config.yaml
norm_eps: 1e-05
tie_word_embeddings: true
learning_rate: 0.00139
beta2: 0.95
warmup_steps: 446
schedule: "wsd"
batch_tokens: [8192, 16384]
max_seq_len: 384
Each number is 128 + 32 x the weight over the matrix's rms, rounded and kept within 0 to 255. Layers, rows and columns count from 0.

# layer 5 MLP up, 1536x192, rms 0.137, rows 922-974, columns 0-63
[[138 133 225 185 102 133 102 173 121  95 110 134  96 125 115 115  97 121 155 171 156 109 144 136  96 154 124  95 116  95  98 131 168 149  72 126 167 168 100 137 119 104 102 156 114 109 169 123  88  37 186 166  86 145 174 131 150 187 144 145 166  78 122 119]
 [139 116 111 135 117  92 133 156  93 104 120 199 108 125 137 130 160 153 112 169 174 111 216  84 115 135 105 157  74  82 144 163 124 169 120  67  88 110 125 149 150 163 164 119  61 141 129  87 127 138 161 114 148 128  98 133 120 156 130 149  83 124 117 120]
 [150 111 104 138 127 146  75  84  94  72 136 109 129 129  87 131 141 144 124 210 156 183 119 161 100 150 124 150 147 166  92 118 102 162 109 130 103 157 151 141 115 113 108 127 113 150 153 125 137 110 108 180 169 134  90 114 119 110 183 123  93  75 126  94]
 [201 146 124 109 118  94 130  96 134  94 118 144 147 140 127 122 109 136 148 110 163 157 131 107 169 178 125 168 138 145  96  95 117 159 164 118 110 118 163  97 183 115  68 143 136 158 191 103  91 104 161 132 197 175 118 152 122 119 164 144 106  96  44 141]
 [140 124 142 144 127 121 137  92  78  90 131 114 139 105 131  58 126 108 123 130 160 133 163 156 161 121 130 140  85 142 156 141 135 120  81  56 131 141 110 143  86 138 129 159  38 114 114 108 143 124 192 175 133 159  91 119 136 168 147 142 118 105 157 117]
 [ 87 134 146 108 136 141  94  94 106  86 165 111 134 108 179 115 138 139 152  86 143 156 140 119 118 157 128 121 101  95 174 111 106  66  88  30 124 139 128 131 114 108 100 177 104 147 133 147 117 177 114 116 131 198 183 137  94 182 152 132 133 158  90 150]
 [152 123 142 106 129  84  96 149  91 150 146 156 120 118 202 118 146 158 110 137 150 199 150 155 127 119  94 135 113 168 162 141 131 150 112 139  44 163 128 109 200 150 180 106 109 121 150 107 120 107 185 158 103 110  95 150 128 128 130 166 126 130 156  76]
 [110 113 159 111  83 100 180  94  98 130 144 104  80 132 104 134 149  93 110  96 161  56 109 196 160 125  88 124 151 161 163 170 100 133  80 134 193 189 138  91 131 152  95 106 117 126 151  77 146 108 131 194 170 148 207 154 115 147 134 140  85 134 183 129]
 [ 78 150 148  66 100  93 141  54 119 170 181 121 138 156  64 161 164 124 164 122 110 131 105  94 129 130  82 144 100 124 175 179 144 120 101 144 118 145  73 123 114  93 173 180 108 139 130 166 122 123 174  67 136 162 112 173 161 121  86 158 162  96 185 113]
 [196 132 103 136 162 105 100 145 124  83 120 105  69  61 154 136 181 118 141 116 107 160 111 131 100 159 150 137 120 107 148  74 184 172 170  99 101 173 108 138 112 132 115 135 123 139 161 121 107 126 109 138 108 104 160 105 164 105 131 113  96 194  55 205]
 [125 114 213 126 162  89 137 166 102 111 120 127 143  85 114 125 129 193 160  47 128 155 131 168 161 122 197 140 109 153 189 112 141 127 161 103 126 140 110  67 135 107 154 157 137 157 122 134 110 170 168 102  85  65 116 137 152  88 127 129  92 114 151 137]
 [125 100 131  91 150 118 153 136 117 129 127 122 112 105  88 130 147 119 172 113 168 153 127 145 145 134 121 140  77 117 129 162 124 118 125  97 173 128 128 110 173 103 220 133 126 184 207  98 144 171 157  56 110 134 144 149  91 113 120 137 142 143 112 166]
 [157 125 186 139 119 112  97 129  77 101 120 107 123  74 101 137 135 148 127 128 122 108 129  86 145 132 178 131 139  98 177 176 149 114 111 116  92  66 140 137 140 109 130 244  94 145 110  91 149  88 119 134 122 115 131 123 112 123  80 182 129 211 105 159]
 [151 140 149 148 106 158 135  56  95 122 160 111  91 121 112 139 145 154 145  82 118  87 138  95  86 103 144 120 144 146 107 153 139  80 146 118 141 118 142 130 126  98 140 137 148 115 150 135  90 116 123 138 151  96 137 127 101 162 110 142 108 111  98 121]
 [101 152  90 154 192 125 120 168 156  95 126 138 145 120 147 135 116 156 134  84 136  98 175 114  80 165 141 123 148 127  88 135 185 185 169 112 167 121 167  93 141 126 200 210 134 126 144 143 138 127  87  84 115 132 147 131 136 132 157 145 128  64 132 224]
 [132 122 158 117 188  86 105 124 152  64 127 101  85 143 182 137 190 161 112 123 124 175  89 170 118 166 157 177  81 139 181 100 102  79 169 120 111 112 166 118  94 171  90  93  83 173 139 149 107 127  83  97 148 199 114 116 133 124 169 133  58  75 125 158]
 [ 94 114 178  83 113 161 123 145  96 153 151  72 132 111 107 136 116  88 126 122  97  76 213 142 133 156  91 177 161 125 148 133 197 142  61  68 162 106  96 117 125 110 168 188 119 122 150 149 149 133 100 111 125 113 178  88 160 193 151 124 116 165 165 147]
 [118 159 140 131 181 101 144  71 103 138 178  85 105 114 105  77 175 108 114 159 131 111 123  68 165 100  84 110 121 117  71 104 129 111 146  92  88 133 114 128 122 177 147 105  78 105 130 147 127 157 149 112  99 112 163 114  98 137 163 137 141 137 140 101]
 [111 125 178 157 161 112 155  56 127  96 125 134 141  61 132  97 139 106 127 178 138  88 153 170 143 178  92 157  72 174 150 121 125 122 119  63  99  71 156 101 163 111 118 168 138 128 174 155 164  73 142 152 110 218 127  44  81 159 120 146  98 146 114 139]
 [129 152 155  78 127 152  89 137 110 144 146 132 111 107 102 157 185 110 186 100  94 145 102 108  78  99 144  83 123 165 119 121 116 126 148 146 171 147 113 124 173 121 133 127 145 139 116 133 116 156 104  79 152 135 192 161 152 175  90 131 159 161 124 108]
 [ 95 123 161 112 130  85 176 136 144 145 126  81 114 146 146  95 118 135 141 121 132  87 132 141  69 184 113 158 119 132 111 130 201 108 148 153 153 123 100 133 148 130 101 123  73 170 109 160  99  84  98 128 144 219 152 124 182 117 161 151 135 135 114 174]
 [127 103 149 103 102 137 152 127 136 149 129 111 124  86 176  74 193 114 126 153 211 122  98 122 118 112  82 107 173 125 143 137 121  82 111 123 153 123 139 109 177 173 143 175 124 164 154  93 129 135 160 137 130 113 156 136  67 155 144 125 142 155 107 136]
 [191 148 143 127 138 135 143 146 129 145 176 180  98  83 131 108 159 146 150 137 127 114 132  90 110 142  90 158 127 167 131 140 155 168  89 162 135 111 148  99 152 105 121 134 145 114 207  71 105  95 177 128 131 153 132 152 117 129  90 141 134  67 108 116]
 [111 156 115 144 163 159 141  76 115  88 153 139 102  78 134 115 127 153 166 165 121 111 190 130 106 120 105 133 126 135 120  97 193 165  97 109 138 151 121 115  90 114 118 135  82 138 131 139 115  84 138 137 117 178  73 133 191 128 100 138  93 160  75 102]
 [132 114 115 137 186 134 167 137 136  73 120 147 140 134 121 121 157 117 111 109  71  92  87 186 121 155 199 164 126 125 135 169 132 100 133 126 128 164 177 131  97 181  93 139 101 166  99 174 133 124  61 128 116 130 108  50 175  98 165 129 118 135 106 149]
 [157 169 137  70  77  86 172 137 109 132 177 209  83 121 134 103 186 109 171 171 129 135 188  91 130 117  96 150  99 144 135 127 196 178  64 109  58 142 104 133 143 152 142 107  95 107 191 140  66  97 151 111 129 168 168 124 157 185 118 119 128 120  41 121]
 [152 129 182  99 114 147 183 118 129  92 130 132 151 127  66 156 120 147 154 178  51 123 125 128 125 191 105 144 106 107 111 145 143  57  97 114 144 150 108 136  99 141 100  94 107 129 123  64  63 107 120 149 134 125 186 166 110 167  94 177 104 101  60 121]
 [147 111 130 132  91  93 144 147 118 179 161 124  99 120 130 114 143 153 148 158  86 185 125 153 144 128 150 128 126 165 122 121 202  71  97 161 119 116 103 118 129 166 152 130 124 107 106  81  67 135 128 110  96 104 136  93 156 139  96 201 128  94 144 153]
 [135 142 175 114 151 106 215 165 100  98 115 153 116  46 160  82 132 146 152 137 152 168 150 127 118 113 126 104  47  97 138  72 109 125 123  64 139 159  92 109 158 114 172 152 115 125 115 169  43 114 157 112 179 127  83 125  92 122 157 153 121 154  99 120]
 [103 165 167 135 108  82 137 155 106 124 132 198  98  94 178  86 139 188 148 168 167 127 165 159 162 117 125 138 110 132 105 145 142 149  74  95  70  90  95 125 154 127 107 199 146 106 144 135 131  85 125 157 120 166  91  58 151 159 133 156 115 146 117 101]
 [189 119 161  73 100  67 111 154 117 129 109 178 124 120 114 136 141 146 103 157 113 104 115 139 132 132  77 122  99 145 156 155 203 171 105  67 149 102 110 131 172 166 154 136 104 124 147 161  83 135 100  75  99 156 179 165 152 137  92 154  92 120 148 151]
 [142 132 134  89 142 140 169 156 146 117 127  97 112 122 135  86 128 188 133 147 119  98 134 113 147 147 137 139  98 138  90 118 128 128 128 131 105  93 171 115 126 176 108  98 131 140 156 111 130 146  98  93 130 170  95 186  95 158 177 185 107 130 135 137]
 [ 96 130 131  88 171  96 148  80  89 131 172 162 105  83  89  89 134 118 111 125 149 143 113 155 179 130  70  86  86 235 100  96 152 111 114  67  90 164  84 117  88 177 200 109  88 128 149 124 100 122 164 146 116 125 138 135 137 193 107 166 117 207 136 102]
 [167 134  98 114 133  98  94 175 137 104 159 159 102 118 142 121 122 156 169 151 130 106 156 146 123 146 110 149  84  97 169 177 181 191  58 130 138 105  75 143 133 186 117 136  54 108 125 119 131 130 153 130 122 143 128 136 116  82 151 140 133  56 161 131]
 [127 141  74  42 106  63 129 143 115  90 158 112 112 106 158  93 125 112 119 116 178 135 163 131 117 120 112  75  88 128 132 100 183 154 118 128 146 176 147  92 156 126 154  96 135 141 139 120 114  66 150 130 103 149 124 135  94 112 175 201 173 135 115 107]
 [223 135 125 173 108 114 139 170 168 128 138 147 113 145 134 108 191 163 175 148 105 139 129 172 139 139 129 146 124  94 150 182 127  95 141 167 103 151 143 138 177 128 124 147 122 141 125  97  59 139 123 183 123 137 113 130 124 120 106 143 140 134  69 129]
 [192 138 141 101  94  87 142  85 112 109 104  96 132  86  97 163 127  80 127 108 154 110 173 132 161 113  78 110 179 178 125 148 176 176 126 102  51 129 147 126 176 104 100 144 107 127 201 121 115 120 152 129  93 144  88 158 149 109 137 154 104 162 140  87]
 [129 133  65  58 116  95  86  73  94 129 109 170 129  90 135 168 166 182 167 107 150 154 169 125  70 142 128 119 128 126 178 142 175 195  63 134 108 121 120 109 174 116 187 138 101 139 133 137  75  78 107 119 122 152 150 149 146 123 105 136 184 124 136 114]
 [125 116 153  57 110 109 117 127 108 157 117 184  80 142 184  98 142 121 130 121 123  90 124 145 183 182 116 126  97 157 141 142 136  89 130 142 118 116 119 120 148 132 113  95 109 138 133  63 147 108 162 170 160 174 155 157 149 135 144 145 144 159 118 106]
 [ 90 130 184 106 159 148 127  87  94  72 167 139 131 141 145  64 141 139 119  84 191 132 122 180 145 110 161 204  86 114  48 105 129 135 132 118 162 132 113 143 125 102 147 145  84 115 128 164 126  91 166 144 142 119 133  87 106 156 151 125 105 122 125 149]
 [148 113 110 115 141 113 144 190 139 110 123 116 132 103 139 152 169 132 148 106  96 133 140 152 168 143 133 124 154 102 179  70 143 100 140  97 139 143 134 117 159 141 108 137  94 153 122  87 121 180 119 165 154  92 106  96 106  97 145 148 138 144 104 115]
 [ 96  94  97 143 107 142 169 108 128  74 119 180  84  89 151 166 159 134 124 188 100 140 126 149 109 123 202 115 131 144 118 152 136 146 125 147 182 152 126 133 104 181  92 118 113 157 125 137 101 152 109 126 107  98  56 100 111  98 210 119 138 194 117 128]
 [117 123 167  82 104 138 111 167 122 105 145 138 133 130 106 170 127 139 146 114 164  59 102 198 146 154 130 173 187 166 146 130  82 113 140 173 155  68 140 130 110  79 113  92 123 110 124 111 166  62  90 182 200 126 166 102 120 163 106 160 110 146 107 117]
 [151  89 124 107 118 160 120  77 139 142 131 165 116 129 147 157 161 161 146  83  86  98 122 191 130 185 127 166 179 174 136 133 131 109 181 107  96  38 178  80 161 153  99 179 138 167 136  78 120 179  85  86 170 142 125 155 106 116 193 131 108  44 127 162]
 [147 104  92 148 151 128 178 162 109 121 174 120 140 105  84 150 121 118 135 111 127  65 156 132 103 170 113 187 184 228  98 149 145 140 107 141 139 127 196 101 171 151 124 192 120 121 141 135 148 119 105 144 188 110 138 101 101 128 164 160 124  66 169 168]
 [120 131 119 119 117 108 133 121  95 134 155 221 101  76 124  98 178 162 137 164 132 107 132 172 144 131  77 136 127 168 130 106 169 165 104  90 148 128 133 117 130 194 140 188 127 131 142 167 119 115 112 144 136 208 103 110 127 162 150 135  68 172 154 135]
 [120 100  91  70  80  82 107 126  74  92 117 168 106 126 173 132 158 139 148 184 150  66 172 146 170 113 144 181 104 172 138  99 145 144 171  98 120 131 136  86 139 127 147 171 139 150 138 100 138 174  89 111 133 161 145 131 109 156 146 116 112  72 143  94]
 [202 110 115  87 115 100 150 135 126  96 110  99 119 108 122 133 156 107 120  73 143  88  94 107 155 166 102 148 140 124  49 197 195 113 135 109  96 117 191 109 161 208 105 159  58 163 181  89 132  81 133 210 142 118 117 147 117 167 140 163 119 158 133 111]
 [108 136 142 152 141  72 173  66  99 126 171 114  72  87 165 100 141 123 177 160 154 140 130 179 152 151 109 125 101 186 154 154 130 142 102  86 139  86 134 105 115 165 131 160  88 136 176  93  98  94 124 200 126 178 125 127 130 156 178 151  49 112  74 130]
 [121 130 131 142 140 114 136  89  84 187 187 121 142 115  98 108 122 111 184  87 126 102 112 164 175 125  99 149  86 128 131 109 154  85 101  76 154 151  72  92 141 121 213 141 117 154 124 134 126 131 108  97  99 106 149 155 170 119  89 145  93  88 118 179]
 [110 126 118 121 132 116 142  91 105  81 126  99  84 120 101 132 165 145 130 133 157 132 182 119 188 142 128 106 142 126 136 148 108 117 160 121 104 148 150 142 128  97 104 122  79 173 118 141 143 157 130 133 137 171  98 172 139 162 153 143 132 121 105 153]
 [176 122 112  99  78 128 108 181 149  90  97 212 148 122 129 157 117 143 134 130 136 113 183 167 171 102  71 120 111  74  70 122 183 218 123  91 133 136 196 136 160 133 143 156 129 142 170 104  94 137 171 134 126  67  97  79  82 137 183 118 105 135 119 111]
 [209 118 125 127 164 130 158 107 116 106 127 103 131 138 161 114 139 152 115 128 140 169 121 144 111 128  89 164 166 161 112 126 100 109 192 156 104 144 168 103 108 132 118 133  79 172 115 178  92  92 119 115 107 163  87 102 103 107 154 116  42 163  57 150]]
# layer 5 MLP down (transposed), 1536x192, rms 0.125, rows 922-973, columns 0-63
[[148 126 133 112 133 214 129 139 140  93 110 145 192 112 143 150  66 171 177 131 186 168 242 104 119 191  95 154  60  79 135 130 185 118 149  75  87 202 106  84 133 123  99 161  98 119 122 147 114 139  93  91 194  96 202 147  63  86 151  69 124  83  99 142]
 [113 140 142 104  97 149 175 145 175 137 123 100 126 147  99 125 111 126  78 143 149 141 150 183 138 112 130 117 127 124 158  91  72 120 152 139 142 168 100 112  97 126 116  96 133 123 104 143 154 139 110 138 169 172 104  84 179 118 175 174 166  94 161 174]
 [133 156 183  96 129 107 141 152 138 158 142 121 124 179 164 141 116 143 144 127 133  84 104 165  92  78 121 125 104  85 106 177 115 119 141 141 133 134  89 113 154 132 142 126 150 139  67 159 135 135 125 176 152 127 145 160 119 195  77 137 114 107 110 118]
 [ 96 134 129 128 137 102 160 101 136 117 157 142 172 170 126 102 113  69  79 144  99 183 181 144 121 150 168  80 133 110 103 136 113 127  87 118  97 140  57  78  96 146 142  92 153 120 149 156  95 118 111 156  94 138 149  81 137 146 102 148 115 120 190 107]
 [133 133 153 156 119  68 132 144 119 137 125  53 130 139 125 162 145 118 133 112 113 111 161 154 158  99 109 147 142  81  82 157 137  84 120 173 121 131 115  51 107 181  98 161 129 125 126  73 143 134 109 135  79 122 151 111 119 103 128 115 137 144 106 145]
 [ 70 166 116  96 109 125 136  90 126 176 131 151 133 106 113 116 133  87  98  96 128 147  94  98 221 121 113 103  95 120 151 119 177 116 167 108 178 105  94 117 131 139 188 142 102 137 136 144 127 160 159 142  54 161 122 156 129 120  94 154 166 141 129 226]
 [103 110 190 117 145 124 158  87 184 127 105  68 127 127 143 163  86 120 103 121 156 131 136 147 101 163  96 100  96 123 130  73 200 111 169 118 172  76 125  79 119 159 110  44 166 147 174 135 148 144 140 193 185  98 137 113 113 121 117 119  94 146  64 132]
 [149 108  74 138  68 151 118 161 108 117 126  68 126 140  96 116 157  87  72 139 168 154 121 140 111 111 174 105 189 117 122 182 117 139 106 117 194  99 167 133 155 163 143 151  77 125 116 108 148 117 168  81 139 105 112 105  62 157 157 121 159 125 130 155]
 [152 131 115 121 148 144  91 147  94 185 117 122  73 175  79 171  97 165  97  66  61 152 141 119 130 158  83  88 133 118 153 108 121 118 178  92  96 141 146 123 140 131 215 138 119 109 136 167 172  75  90 184  94 110  98 222 115  71 145 153  82  76 130  54]
 [125 159 126 162 145 139 108 157 109 113 120  80 133 186 119 152 145 114 126 150 127 109 142 105 170 116 126 102 160 125  95 149 143 154 136 176 166 127 149 157 137 160 107 160 134 106 202 104 128 102 101 117 134 187 139 148 119 120  91 156 118 216 137  53]
 [120 147 132 104 124 127  75 132 125 149 115 218 104  85 107 158 101  78 113 120 185 163 162 161 133 107  85 119 158  55 121 114 134 126 187 158 161 105 121 166 177 141 137  98  86 153  97 131 162 111 200 141 100  91 133 151 174 178 138 123  71  70 142 159]
 [223 140 127 116  93 133 168 132 210 166 158 136  57 109 163 108  79 140 102 131 120 133 113 138 120 124 114 135 145 149 125 107 134 127 107 170 115 122 111 155 118 112 111 125 110 120 129 126 148 157  87 133 126 167  91 161 142 132 144  94 105  75 101 107]
 [142 118 183 142  81  98 121 107 133 162 124 195 142  81 148 146 158 150 155 107 107 132 115  55  88 122 114 141  91 135 126 179 176  98 146 124 114 163  89 106 136 141 143 203 148 137 114  92 111  43 123 118 161 121 104 194 108 121 125 135  80 105 121 141]
 [ 82 135  67 100 132 122 159 137 146 162  99 189 131 154 123 123  91 141 100 119 157 128 143 112 139 111  97 115 117 142 193 106 159 161 121 190 166  92  93  72 138 159 112  98 175 125 119 125 104 155 130 107 136 136 140 161 160 109 152 118 165 118 163 133]
 [149 109 118 202 137 147 141 121 130  82 124 144  96 147 132  90 148 147 126 123 112 180 124  54 122  76  58 112  95 145  91 122  80 111  86 158 161  84 155 127 120 148  83  44 132 117 176 148 155 135 155 118 107 162 124 116  77 126 136 101 155 179 105 115]
 [109 147 112 166  89 180  66 181 137 140 137 118 174 133 111 158 107 121 155 132 162 131 139 161 153 127 190 189 149 104 162 151 117 144  67 144  88  91 131 100 142  96 172 150 121 119 165 104 122 105 149 104 124 137  81 134 143 188 125 155 198 107 116  93]
 [ 99  87 130 129 136 145 118 108 127 108 134 127 138 126 145 110 140  88 116 113 108 152 104 106 203 118 170 115  68 124 156 103 122 129 148 177 111 117 154 130 129 170  87 111 122 110 114 120  86 201 122 156 162 193 133 130  65  86 145 146 144 123 129  77]
 [140 147 115 137 109  67  92 123  97 135  94 173 194 118 144 148 109 124 141 127 116 133 131 151 147  95 127 112 146 116 111 128 159 112 166 200 165 138 145 104 157 148 145 154 104 121 133 110 112 141 107 174 141 126 111 142 149 135 108 156 118 179 142 172]
 [ 95  96 169 140 128 139  87  68 148 186 107 139 125 134 109 170 117 153  85 148 104 111 130 100 130 122 107 117  98 137 139 164 123 106 169 159 135 111 161 141 176 117 102 159 148 125 142 118 140 117 182 125 161 117 136  95 138  87  84 124  86 117 153 107]
 [139  95 106 122 176 133 134 195 133 136 145 117 121 139  97 130  76 101 144 143 166 115 149 140 165 161 145 119 146 180 137 139 107 110 150 132 129  94 133 149  90 136  72 120  96 129 110 131  92 104 152 129  96 191 127 129 129  80 169 125  60 158  99 133]
 [157 131 109 166  93 120 113 121 120 143 104 131 142  59 145 111 187 147 160 170 156 113 157 104 105 126 119 123 158 148 132  60  92 142 158 102 136 137  84 118  70 108 106 105 118 106  94 130 184 126  96  96 110  71 144  98 119  70  80 146  77 107 142 187]
 [128 123  84 106 128 120  96 104 144 117 173 130 130 167  85 140 162 130 129  79 164 122 119 162 148 132 139 189 141 130  85 151 106 140 108 178 150 122 111 139 161 117 134 101 122 115 120 119 134 119 142 122  84 169 137 120  86 124  79 167 114 117 143 103]
 [ 95 132 122 118  90 142 168 142 143 121 133  97 122 127 125 132  82 113  91  97  90 135 112 136 137 118  74 107 145 118  72 129 101 156 189 125 111 129 103 103  90 133  99 124  83 139 124  97 143 206 126 137 141 131 176 118 157 150 156  89 113  94 176 116]
 [ 55  35 136  80 145 167 110 163 150  32  51 104 143 112 132 178 115 133 144  87  62  69 130 177 169 194 155 122 101 105 118 173 111  83 175  67 127  81 152 124  62  77  87 156  36 220  90 121 206 178 184 157 195 192 131 133  99 201 185 201 108 150 136 111]
 [ 58 119 127  85 115 161 169 177 140 128 123 107 117 144 176 107 122 174 116  91 158 117 188 148 118 109 147 209 165 182 186 100  64 112 119 106 109 114 184  96 171 141 155 163 157 119 159 135 140 122 114 131 158 119  82 213 100 123 132 190 149  90 173  92]
 [192 159  82 132 100 111  67 113  62 110 131  61 130  98 171 200 224 101 109 170 169  61 107 131 111  78  98  94 144 137 143 174 167 127 157 140 142  91 119 147 174 178  76 143 126 142 108  89 129 132  99 136 131 104 138 163 123 146 107  62 152  48 134 110]
 [ 96 107 138  44  92 193 119 136 151 151 155  93 108 174 107 100 101 154 129 118 134 122 148  85 152 102 138 126 162  93 184 129 117  89 149  96 119 176 120  69 172 129 164  89 158 140  89  86 131 118 164 173 163 208  70 160 105 164 119 120 117 187 151 128]
 [123 155 113 113 138 120 166 124  99  62 115 170 154  81 107 118  70 138 140 151 141 121  72 122 147 139 222 104  47  89  88 102  97 195  59 127 141  99 164 137 139 181 124 146 131 134 103 154 131 120 176 127 129 194 113 108  93 142 151 149 126 137 129 186]
 [ 90 129 104  63 138 138 114 143 132 214 129 116 119 118 186 186 202 142 148 102 139 113 111 163 203 101 109 145 187 152 161 149 101 151 119 151 125 161  93  94 155 112 107 152 193 144 120 122 146 160 128 162 109 117 180  96 122 142  88 115 170 159 105 144]
 [146 143 146  96 171 124 132 107 115 107 159 105 133 123 108 137 112  92 164  82 141 102 119 131 119 178 118 164 162 125 162 137 141 136 107 119 137 158 119  79 124 138 104 129 148  68 194 101 138 129 104 121 111 130 161 148 104 135 167 104  75 117 134 136]
 [160 163 131 132 101 114 133  80 129 143 119 129 134  76 141 113 135  51 132 127 128 153 158  92 116  97 147 147 134  97 101 121 174 174 194 127 148 177 132  84 143  91 145 107 164 105 165 173  94 116 110  61 176 128 190 141 189 172  95 164 167 113 147  99]
 [106 121 149 141 149 174 118 121 154 166 128 173 152 153 178 160 182  68 174 149 105 121 122 125 118 114 132 124  87 136 100 128 160 144 175 111 143 143 109  92 124 173 174 131 133 141 158 134 127 161  91 121 116 162 122  86  76  94 108  96 151 139 108 105]
 [ 91 154 133 138 132  98 126 118 112 111 118 178 104  82 128 129 109 116  75 145 118 141  71  65 133 168 119 139 144 153 112 183 149 164 183 172  92 104 161  62 144 135  82 157  82 106 119 138 103  99  91 155 172 119 148 156 172 156 129 140 149 147  88 129]
 [170  73 137 114 128  61  91 151 185  80 115 157  98 126  95 138 129 177  46 113 122 113 125  43 124 159 121 155 100 155 175 133 138  91 175 114 125 134 113  80 152 110  99 103 125 132 175 144  84  84  95 101 148 133 121 106  87 132 136 144  19 123 152  93]
 [121 138 156 117 125 131 178 148 156 121 124 148 151 117 126 114 139  71 124 101  62 187 195  94  80 107 169 102  73 112  85 141 150 162 119 138 150 107 120 126 117 137 141 148 109 124 143 165 169 146 106 105 140 101  72  91 143  93 118 153 123 170  80 167]
 [108 147 107 165  71 130 160 131 130 121 101 177 115 114 114  90 121  97 146 107 141 138 157 165 134 113 124 150 102 141 111 118 165 142 139 149 217 109 154  81 103 153 153 126 127 126 134 165 147 225 101 126 141  58 186 146 125 145 162 128 139 143 145 145]
 [116 133 105  70 123 133  97 135 164 122 158 110 115 109 151 141 172 115 207 128 120 117 146 114 144 130 145 132 123 151 138  86 134 184 146 159 105 136 158 105 171 159 106 149 145 114 105 143 113 129 161 115 133 123  99 116 150 101 106 167 149 109 132  93]
 [152 149 118 176 146 104 145  84  75 112 149 118 138 113  87 141  89 134 117 146 129  80 104 109 150 134 186 121 133 155  64 181  89 142 113 159 195 108 175 109 120  60 107 163 161  93 179 132 115  93  29 124 105 124 126 133 170  77 121  90 169  79 142 101]
 [139 113 141 159 114 142 109 122  96  89 153  72 126 119 103 133 153 135 169 103 103 153 178 101 160 112  95 162  59 156 159  83 139 146 138  97 105  53 117 120 175 111 117 107 102 117 136  85 136 164 133  78 105 144 164 102 153 124 167  90 146 210 153 146]
 [129 128 190  75  89 157 163 119 107 143 144 172 147  49 138 122 154 144 152 104  98 107 178 122 124 140 142 237 185  98  97 177 153 115 152 134  73 162 106 114 143 119 146 187 104 139 134  85  66  73 120 114 185 124 141 179 157 148  85 113 100 226  88 175]
 [ 88 155 111 157 196 105 105 129 129 109 166  99  90 111  69 142 105  93  36 167 160 127  97 136 166 130 102 121 174 132 178 168 132 117 125 161 112 120 137 115 113  58 169 149 128 144 141  52 159 100 155 178 129 127 162 141 132  49 158 170 148  57 140 105]
 [126 127 202 165 110 141 114  95 182 125 134 139 160 143 158 120 108  58 100  99  85 107 110 110 100 156  86 159 179 123 108 148 208  77 128 143 128 157  77  58 122 125 134 111 105 120 130 192 130 149 106 130 150 119 150 141 168 153  88 179 129 102 157 145]
 [ 97 144 146 149  65 173 103 110 117  88 137 114  71 125 102 155  81 177 129 180 131 131 101  88 180 155  64 151 100 148 119 138 126 116 153 155  87 124 112 125 138 179  68  93 145 143 151 156 154 162  97 175 187  92 125 132 184  91 124 145  82  63 162 134]
 [113 105  86 110  88 137 123 139  83 145 148 187 165 159 127 116 120  98 126 113 169 180 186 115 145  80 129 169 178  62  85  99 161  68 132 144  97 118  97  63 164 152 125 135 107 137 135 129 161 176  83 211 128  82  94 158  88  82 106 103  81 100 170 141]
 [ 98 102 132 114 146 137 129 143 130 168 103  95 113 114 136 107 141 147 104 119 123 147 192 190 129 126  83 114 135 173  31 130  78 143  81 144 180 125 105  82 141  52 167 119  85 136 133 149 129 156 121  36 116 133  63  85 100  97 121  88 115 124 144 122]
 [ 94  58 103 141 151 166 101 143 137 137  20 175 109 142 118 183 107 151 140 129  98 143  94 166 138 145 134 104  89  81 123 100  67 157 119 128 157 140 129 205  76 122 115  82 123 255  82 185 118 137 150 124 140 167 119 125 160 117 127 112 137 145 160 143]
 [123 127  97 148 145 122 189  72 180 177 113 102 148 102  79 100 115 123 109 141 203 180 177 143 156 197 125 106 167  49 163 106 105  90 154 160  64 112 129 133  89 131 124 116 116 147 113 137  88  89 147 105 105 163 106  66 133 129 146 139  86  74 148 136]
 [ 80 107 197  99 133 144 127 161 124  93 108  99  59 188 167 124 142  76 197 112 132 106 155 115 132 121 208 169  63 148 158 197 111 123 144 114 193 118 117  81 122 135 108  49  95 147 100 123 132  97 134 158  98 196  81 222 160  99 127 101 204 132 179 195]
 [214 153 140 113 121 165  48 140 137 104 134 115 110  86 102 137 142  71 112 137 120 107 121 172  76 173 149 122 239 128  99 102 118 111 159 140 141 123 129  97 132 146 159  92 152 164 176 114 132 166 153  83 157 106 112 114 123 115  87 180 200 122 133 143]
 [109 138 145 134 138 115 115 138 136 111 124 105  84 151 206 155 108 153 103  97  90 105 146 188 129 113 193 143  92 237 150 156 129 131 154 186 166 139 127  75 191 115 163  99 120  97  80  94 117 159 171 153 137 204 168 130  98 128 132 131 158 114 140 177]
 [142 112 190  96 139 137 133 100 123 150 141 104 107 127  88  93 138 141 117 108 104  96 152 139 117 119 162 174 160 131 101 147 128 173 145  96  75 116 126 175 148 109 100 137 100  95 114 113 109 145 114 116 118  90  62 119 103 154 149 130  87 145 170  96]
 [113 103 120  96 122  94 153 132 152 118 144 162 109 154 113 117 110 124 140  77 156 157 153  67  71 156 134 175 158 163 140 142 110 163 153 165 129 145 140  78 105 124 112 141 116 107 134 130 150 108  50 145 112 147 135  97 163 140 176 100 145  72 112 114]]